Part of a small language model's weights: tied embeddings.
Each number is 128 + 32 x the weight over the matrix's rms, rounded and kept within 0 to 255. Layers, rows and columns count from 0. Numbers have three digits each.

# q: layer 3 attention query, 64x64, rms 0.383, rows 52-63, columns 32-63
# k: layer 3 attention key, 64x64, rms 0.4, rows 52-63, columns 32-63
# v: layer 3 attention value, 64x64, rms 0.335, rows 32-63, columns 32-63
# o: layer 3 attention output (transposed), 64x64, rms 0.304, rows 32-63, columns 32-63
# up: layer 3 MLP up, 128x64, rms 0.328, rows 0-39, columns 32-63
# down: layer 3 MLP down (transposed), 128x64, rms 0.313, rows 0-39, columns 32-63
q52:092127122090186049158095142151196141086124119088148153109075079143151117179096150151149136061182
k52:114175137089146118162148133155158069092117086129131219089083150187148084127087148118128150038149
q53:187083114058054159113137206130052104167101130112161193094125128174124169111117177116091104105145
k53:127128163085083132119121121173070145145102169117091162117104138139060203116168167146122135156104
q54:157082125165107104165165170068142131149126170184161084155117156073110115157180140159115146145137
k54:131108111178113112154142131113149146128115092157108090183136163127087147106175141138175168103153
q55:113137104143158076110108101166151142141141125147071204091098111135149146106110173215091148104186
k55:116140149060167072115063103141183163078128168110122123107088139181152124149094179139121106134167
q56:087096158136123152129096209107137129109149109116108197103077161114146068111055157172178104157121
k56:085101085129122146128042179057080115083112128129133170069158170118134092100104138162163075109160
q57:082162144130071153161105125107072061121132116165070160049152127139119171115143207104136093099077
k57:140093187153044065132081062147119142170105126156093092148057085130127132081157146144126111092092
q58:008173170110147086101187195164061143079100136101126188154146161182088106137132192123096154181129
k58:070103173118135083068185145147141135060165094196113152155114153122123137130120166127105117135130
q59:117121095116109155148119091050133087161182137129116164139086087129130081127093143115104152136136
k59:095156080170157121137148079065125101100154200147131121114117081157114131192126170106098149163146
q60:076069161143056183116191137150086145204167087152078116157113169099163148166163150088184074177102
k60:092107109189024181168111121098098150199214066113070101124196202142106189140193094038140104093148
q61:098070162166128116103098153080150115083064201179108151134133099114079146103139105115128121097143
k61:148068152133130115119105136110136100144120148078106095166138109094115073096129124134046183105140
q62:169134133081138085151108209115132077108110166131164194128145123131179086112109114159135130107124
k62:144114091160099113141087213108138107119131180158117122104206150159108160146068114111081175134161
q63:094157123095119137120057164189099130108159118162168098182129192155173148072154125086144101122120
k63:107138201133125112089133149174053083104187177091123161159089104139122139004099123085085138107127
v32:127123058172120220169137112167162151092128165042068094093137073112057103138104154102109113113154
o32:133150191122142125134100189113099111136154117190128204169127168085189167130138102141154113141140
v33:112160124138139132158143123125117182108154134117086125123101145115094090096087133118103160133207
o33:147103104094108083100119093103112117144112138163144147091156088087145165137165127109145087156073
v34:131176119191103102122189162092110139164071122104087132157131190150044174073149148077139158132089
o34:092113099106101160112053079126124141116193131120122116081146131149139159178119141117106093143156
v35:125096140135160146141090171123117127118158141172129158131142121108160162120117130167131114092071
o35:086164084120111118141144126148161148151105118098143113095084145161129108144139121055127132112210
v36:161197142124081136149113201117064068110168128144131148056104150087142168067126110193079178137090
o36:124067120165174165130170022152154169145067150113120176205171125179121118185159154075117088101116
v37:073145081130187157172131148154125127124127092146132137070124196136161077115170111096099121150130
o37:192088128127079113107127156071162111129108146101100107180127063112118141133097097119140141105087
v38:097040162092096128070083158195099139152088076132196058141114079172134105149124185192070070169175
o38:127121090129097115198192083044192058147173114109096154107140165101164138126122094105166142109062
v39:061073087100150180124137130093151105091143181128190070127182105093131103114084178098133139159094
o39:164145096124115067109111065164192139147147079098103132118075142161117151165175108179116103106179
v40:088166117122141103154086107118181165196091192130138196152166123160129128135156203119062104101157
o40:125077150145144156161210135097099124108133060112146099185113182117112131091105088104168159149137
v41:116179054147108079187157124106231150162081098134049181093152132140111158127155117102154140134105
o41:151129186144129144038113163150063106111130135181154085147145121116119091070116145137122158139157
v42:141129137095090138138127098135119073125136117126071160154145145112224169140133179173144144121199
o42:128125093184157090105141132155154188142112123120190086084125105117020129132158120120105093156087
v43:076111182171128097161079096131182153165189070146147123143171067152153063154158100099076101183156
o43:132110136086123099107148204128126082140110138157135116137111157130091166103148144175181156115109
v44:160154152060170107102154131152089090148155087151255083147115130129100084096090082098132132145134
o44:091123124166116133121111120141160137084069151139054165111095101175160148152125167151113136094105
v45:193089046111170128148162129122108111133131146055110136139149197171185096150113170090080121143099
o45:088179169174137126114094176137110124172109124199177131148121071121118172080099107143165109138184
v46:191147096134168123142177139104127125092092137151125177127087203125167159120127132164160104188151
o46:096128131197086145137118100113128124168115135126169100096132050118089148137092125106069154085114
v47:208117128123146074135140085171139097119140107112250072117131134160161152140158109085134119096145
o47:050150143158111185082078227074196175117110146137050158048059145125048083137058151231179089117108
v48:164125153107115094112117109111184164152138128052139166137181107110212043050124055158154128173122
o48:111127059098125193162090201149066091167153104166122116145071160167107184197157189062163148099116
v49:200131155148165062129169115178102160169108148105166175129161159137121131090172121103137131137165
o49:148141106120108178135121182074116123151147127144081125127135094127114157141121175139146132171121
v50:174116132113109124139132149161154083115120117158141169086142108119195155116163111181151157147087
o50:151144144143138159106127126145119140156121145111100142159117126146099107114124151099124125111138
v51:159099126133130146137104148164112145061148191147134096101180107118098157062124144101060124116167
o51:137168161175140149139185088112165173185109079156079181160098107115126156122137087097160091155139
v52:095063207152125107205141155099184149122110102116096118132138115089061133129187108082131131150063
o52:165122080061051109080139138158125080145175112112087115159147110142164089099097119104103149128146
v53:102182100126140151175147129106142145120156145169122190102133145124101149106140154151160096123133
o53:156116171135149120120132115122104132133118151099143133161143122101139128131127112137086183135161
v54:073128074167172121221186107129182054121081127186104125101125101078109124199113117092202167078083
o54:165101165068053153011063166128107151096137127082103118141132172145121110085110167182077147134090
v55:139159230118124140132074075152116148096121120168130178153197126067135118091092062130143136111160
o55:139119056144134149141214175149125131122107102084085084126135117126070144167202162147134148176109
v56:090073213107110131116134107052130157175131090093156059156106102108096113120137133053107075133161
o56:101137070134114079161104127175128079057173115132127162103094119142125123145099133191094157140094
v57:105109182075164161156111134097177117178076142077110149161101149146164112191200138081121155112138
o57:123118132148104127135122159178113151087164123122150123146123123166108127052068132128132131145087
v58:163082118123110050067148087153175151148029110133097119131124087132152148148126191149133080140173
o58:112171134149124153170127169123059063132156090160138082121125139089156090095087113107132142134125
v59:098142060120101153147125158098160155145142113094119094058151144110140141113149123108175108192101
o59:204124135190163106120103115165122096111153171183140147154153138143137123158125133155092167106145
v60:160095133136143114163157181196124111125087128118156105115141116174032176155151150120105159142119
o60:102140160107082150086119100080126131142132138141069157112140145107192106084115127109145084153131
v61:169088114042120174104127169184117100163061093122115114254088184122118131122144111125130162135076
o61:108169089151107080159098139136175140090168182089085169000156083137172109127091121082131082139143
v62:072106133065152170140145137125103093113074128123074075097120194184132164130109122113070184059210
o62:157165125177111148109124139140170196100157160147179100161136146117153101162169096144210042213056
v63:101069163122073065158116180134102148224135120173174055110173105162087223117155151124064104062157
o63:119133089114130147100139077087171124069160112097077198097124172127140009157109133166156097194098
up0:192149045064120162165146125122148078076060189165135118095146173136178119165130127071153112154064
down0:126142140183151128169093115163118145172170117094134150156120119108126178122112097175107165126193
up1:133170124102142104133097171149180114113170137128126176111095145087185089145140142132156133168099
down1:092096074139101120166128145203149194094106140153109112057131102131090158153133109097107125151170
up2:096130126151195140120094108110140131115136121124146149162138102157151126164085080157135211099162
down2:118191183165059105114136094087172132211159171111115170090143163188099166131075143101142071069115
up3:164154117115114084161155151098186142176092130100152172072099149148146160144153148098081104090120
down3:152116143128141125166096168170096089182079098142102138068127123148112101149162146103145089070130
up4:115059128109067142139123114154148125073098128111161062094109148153115148125109097116039187110080
down4:053137069149094103171073157160176140101160151103135128124155092129151170168170145163142161145151
up5:119090088152116150106171183163069086096131100115096047149153131099183128086137165185179109160104
down5:116080082107155082189175201127128071158162159065252126097133140186193129146113119095073146106117
up6:168168070111134122159165148149141140135186104124132125184158108106072084122142119113076204130134
down6:142113133136169120135116133120136134138113166138107160146209117133099124134151152079168159156091
up7:156129138135111054078121167177134111132093180137116199081147088162177045067104103120121101101123
down7:141108082143127104079112172096075108094166138141140118151090144138070122186099142142165074108127
up8:182116108099161109095130141166173118151158122103162113131105038162089196133090127090115135135147
down8:107132132095159077169119077112119098117160159154174123124105143120104145069142132149125101130101
up9:101138149117088096102112125119133111140186107155077184099124181103111163148087111128150155128172
down9:199131121118109082076108144152059143162111143131120073154134183142116133150142073202118125131094
up10:106120100156101162138101109120066128202171106078071119128170067123137156146116155165088124103120
down10:141111106136150093090141191129152165143126120142104159089120065122141093091076138177139115130183
up11:150143147128156105113124099210161155106074138106133120169143126167138152118118148162098137090100
down11:129090075151139060111084146096065066108170145152140132180155168136116110121151121125127101096094
up12:154131145101125201123157078136148155171104075121113124082144103110125167144154168133150139074063
down12:113089144108170176123108157122115106079145177121162100161138128099171134168192101136153124154153
up13:120117116177168103142169157095079100113100157107115088110199129104138099173170096090162108144077
down13:128152140235028149164135130160151121160167160140128133133126136161086131137142155153153118128130
up14:169157121109131146109063162176081121091139149147153061123143108129161115145139080147129080147157
down14:216190125157095090140127173137065101150109140185093133070152123067122143127139115144145101075148
up15:119135148123124135103105116202080191083130096143130133101145120145126161139185073122088191079160
down15:058103145084063101150146101155093150141106117141151125161124101126123124114166132099182135156129
up16:149137148122173122147107160134071161123124112110188122181111102117143138041173133142085166148095
down16:145137051104133131093071146142130165123055145135093134066147081110144181100114171206175128152081
up17:147113111102108107166164113129132114085120072100172177094176094071116104099109148190105139094104
down17:115130170130158130146142129165112149117129133104136093131108095126101139133106128104135136112181
up18:107173131100083107108131121168084099179144086137115207158174125137127162128107187147111110070180
down18:152163156089114142097141116151103165137161173152184136162114100118155166115123176155137144152117
up19:099134133126113147124091112099125151158146126176075107153145148147139185121117124118120143116159
down19:133126111115131138119135100156132198148107112074112135135143147133102078175074106175136088164131
up20:081125162116157053056104076110083136071121088102106152126163158099151175134176059127125163159118
down20:131079097091131144122047107184097135140153049132152144096214159120134213111128117085096152193001
up21:069062136176102120157156089140131103113151160128161103152080115197068116187118125141089177058117
down21:234105100060115131114128133193120140133110101121050107158157118149096149144101186141142140190160
up22:070158137175119074099190127157079163141095144134160114115067151072089096106132168214125113152120
down22:130119120102086127150132127115122156163059110187131115169118109155124159137147132126156093114106
up23:078122160102151137117125076084135144018175164097060159097120170150100108119208095179090134101115
down23:126110127103151163141093193144148119169135171137196124137118091117190138158103152124182124105170
up24:176067193107115132095162144149131135131192134114078133093119114085113094100148117159152165162089
down24:158071140108122105152128125159098096105082098152150135153150162105109186144145115113149173140110
up25:120136027190086098206144079133150152156107099110004204098165125060176163140120148126147102114090
down25:112146111196104084176149109167138167097136120118086169098157109079143150086120155130166179103096
up26:151161089123090137190120138121126177113101186194121118100131135113132164106151108111156103109137
down26:098139104091133134178136144193109133084110139097146101131099085148196096077146162134097126088135
up27:181145150126175104121114064206172166092121102099131180106110190123112132135155136097139117065097
down27:123123074164136139092114113105135103135149096097119152119121135160119110145125145164119185140134
up28:147189116137128092137180117153116135088130121149153150090081111088184118138172060157151106122025
down28:123173181131108123139165130201113130119109143217188104127057129178157122105123044162127145104131
up29:104113101124111106118127112163113167121163103156136081161056108126100088118101146104138120165138
down29:174112125128133163157133134146104145101149133109120147132144141111120142150167134114152127169104
up30:141129141130117145160119176130137134146177079131117095115082110092123157097086147134104107168119
down30:067091127188106151202100140146080084144139116184137140097081116101130082207125107161142108145094
up31:110132073161093144147129170119114131080156102147046113132101149167131136117175139172128172136122
down31:096150098120114133176159137113148091112109185061132117140161139116091137103127153110150109106140
up32:134123106139140134095156138112153105082183101164124159157122128102087105188139158137145147098090
down32:167082131122040136076067108155169062178187114115158180124162160077117088150151123191077140099112
up33:082098161151139105084145167144095146128095146171092150137060126149089155118144121129122149127136
down33:090073139085228115126122167140086124011067103132123139148094135105172150136117149136166161125111
up34:134119099115127150084125129128108093179127124150109142136126127077180091158131167167155140095105
down34:116116137118113167194134118172159129109130151164108104075118179136198119156135106103121163156137
up35:144142069158090107089187128154106047169184166158155089174111103165108114126135100151152153071118
down35:051166144070083060098129126171090159110148105152125117173126131094084084096123096180139150143149
up36:133134222084141160142175083074143142122173097160144217146117099053141075116171121074173134136130
down36:065107089155093102126074180172125110153118110145172073116113123193090114131121124167118062105101
up37:078192083194147051150142155106155118136168115159114134118089095170160169145106054160160129075139
down37:124060123136080119110024110128163144127119122144134133091150193162158176151167111172094091180137
up38:127130125170141128153085080087154134138155088177161133162137175100150120135115092138169127117081
down38:114135132165166124088169096106123102132090168148134140115098126171116114100161141134104091094156
up39:114154125123083112147145176102123114149175116096119078122145114182148141150099103097163110117087
down39:070138082160123151084086150182108126123148071130136118190139103149120112199084107085129140138111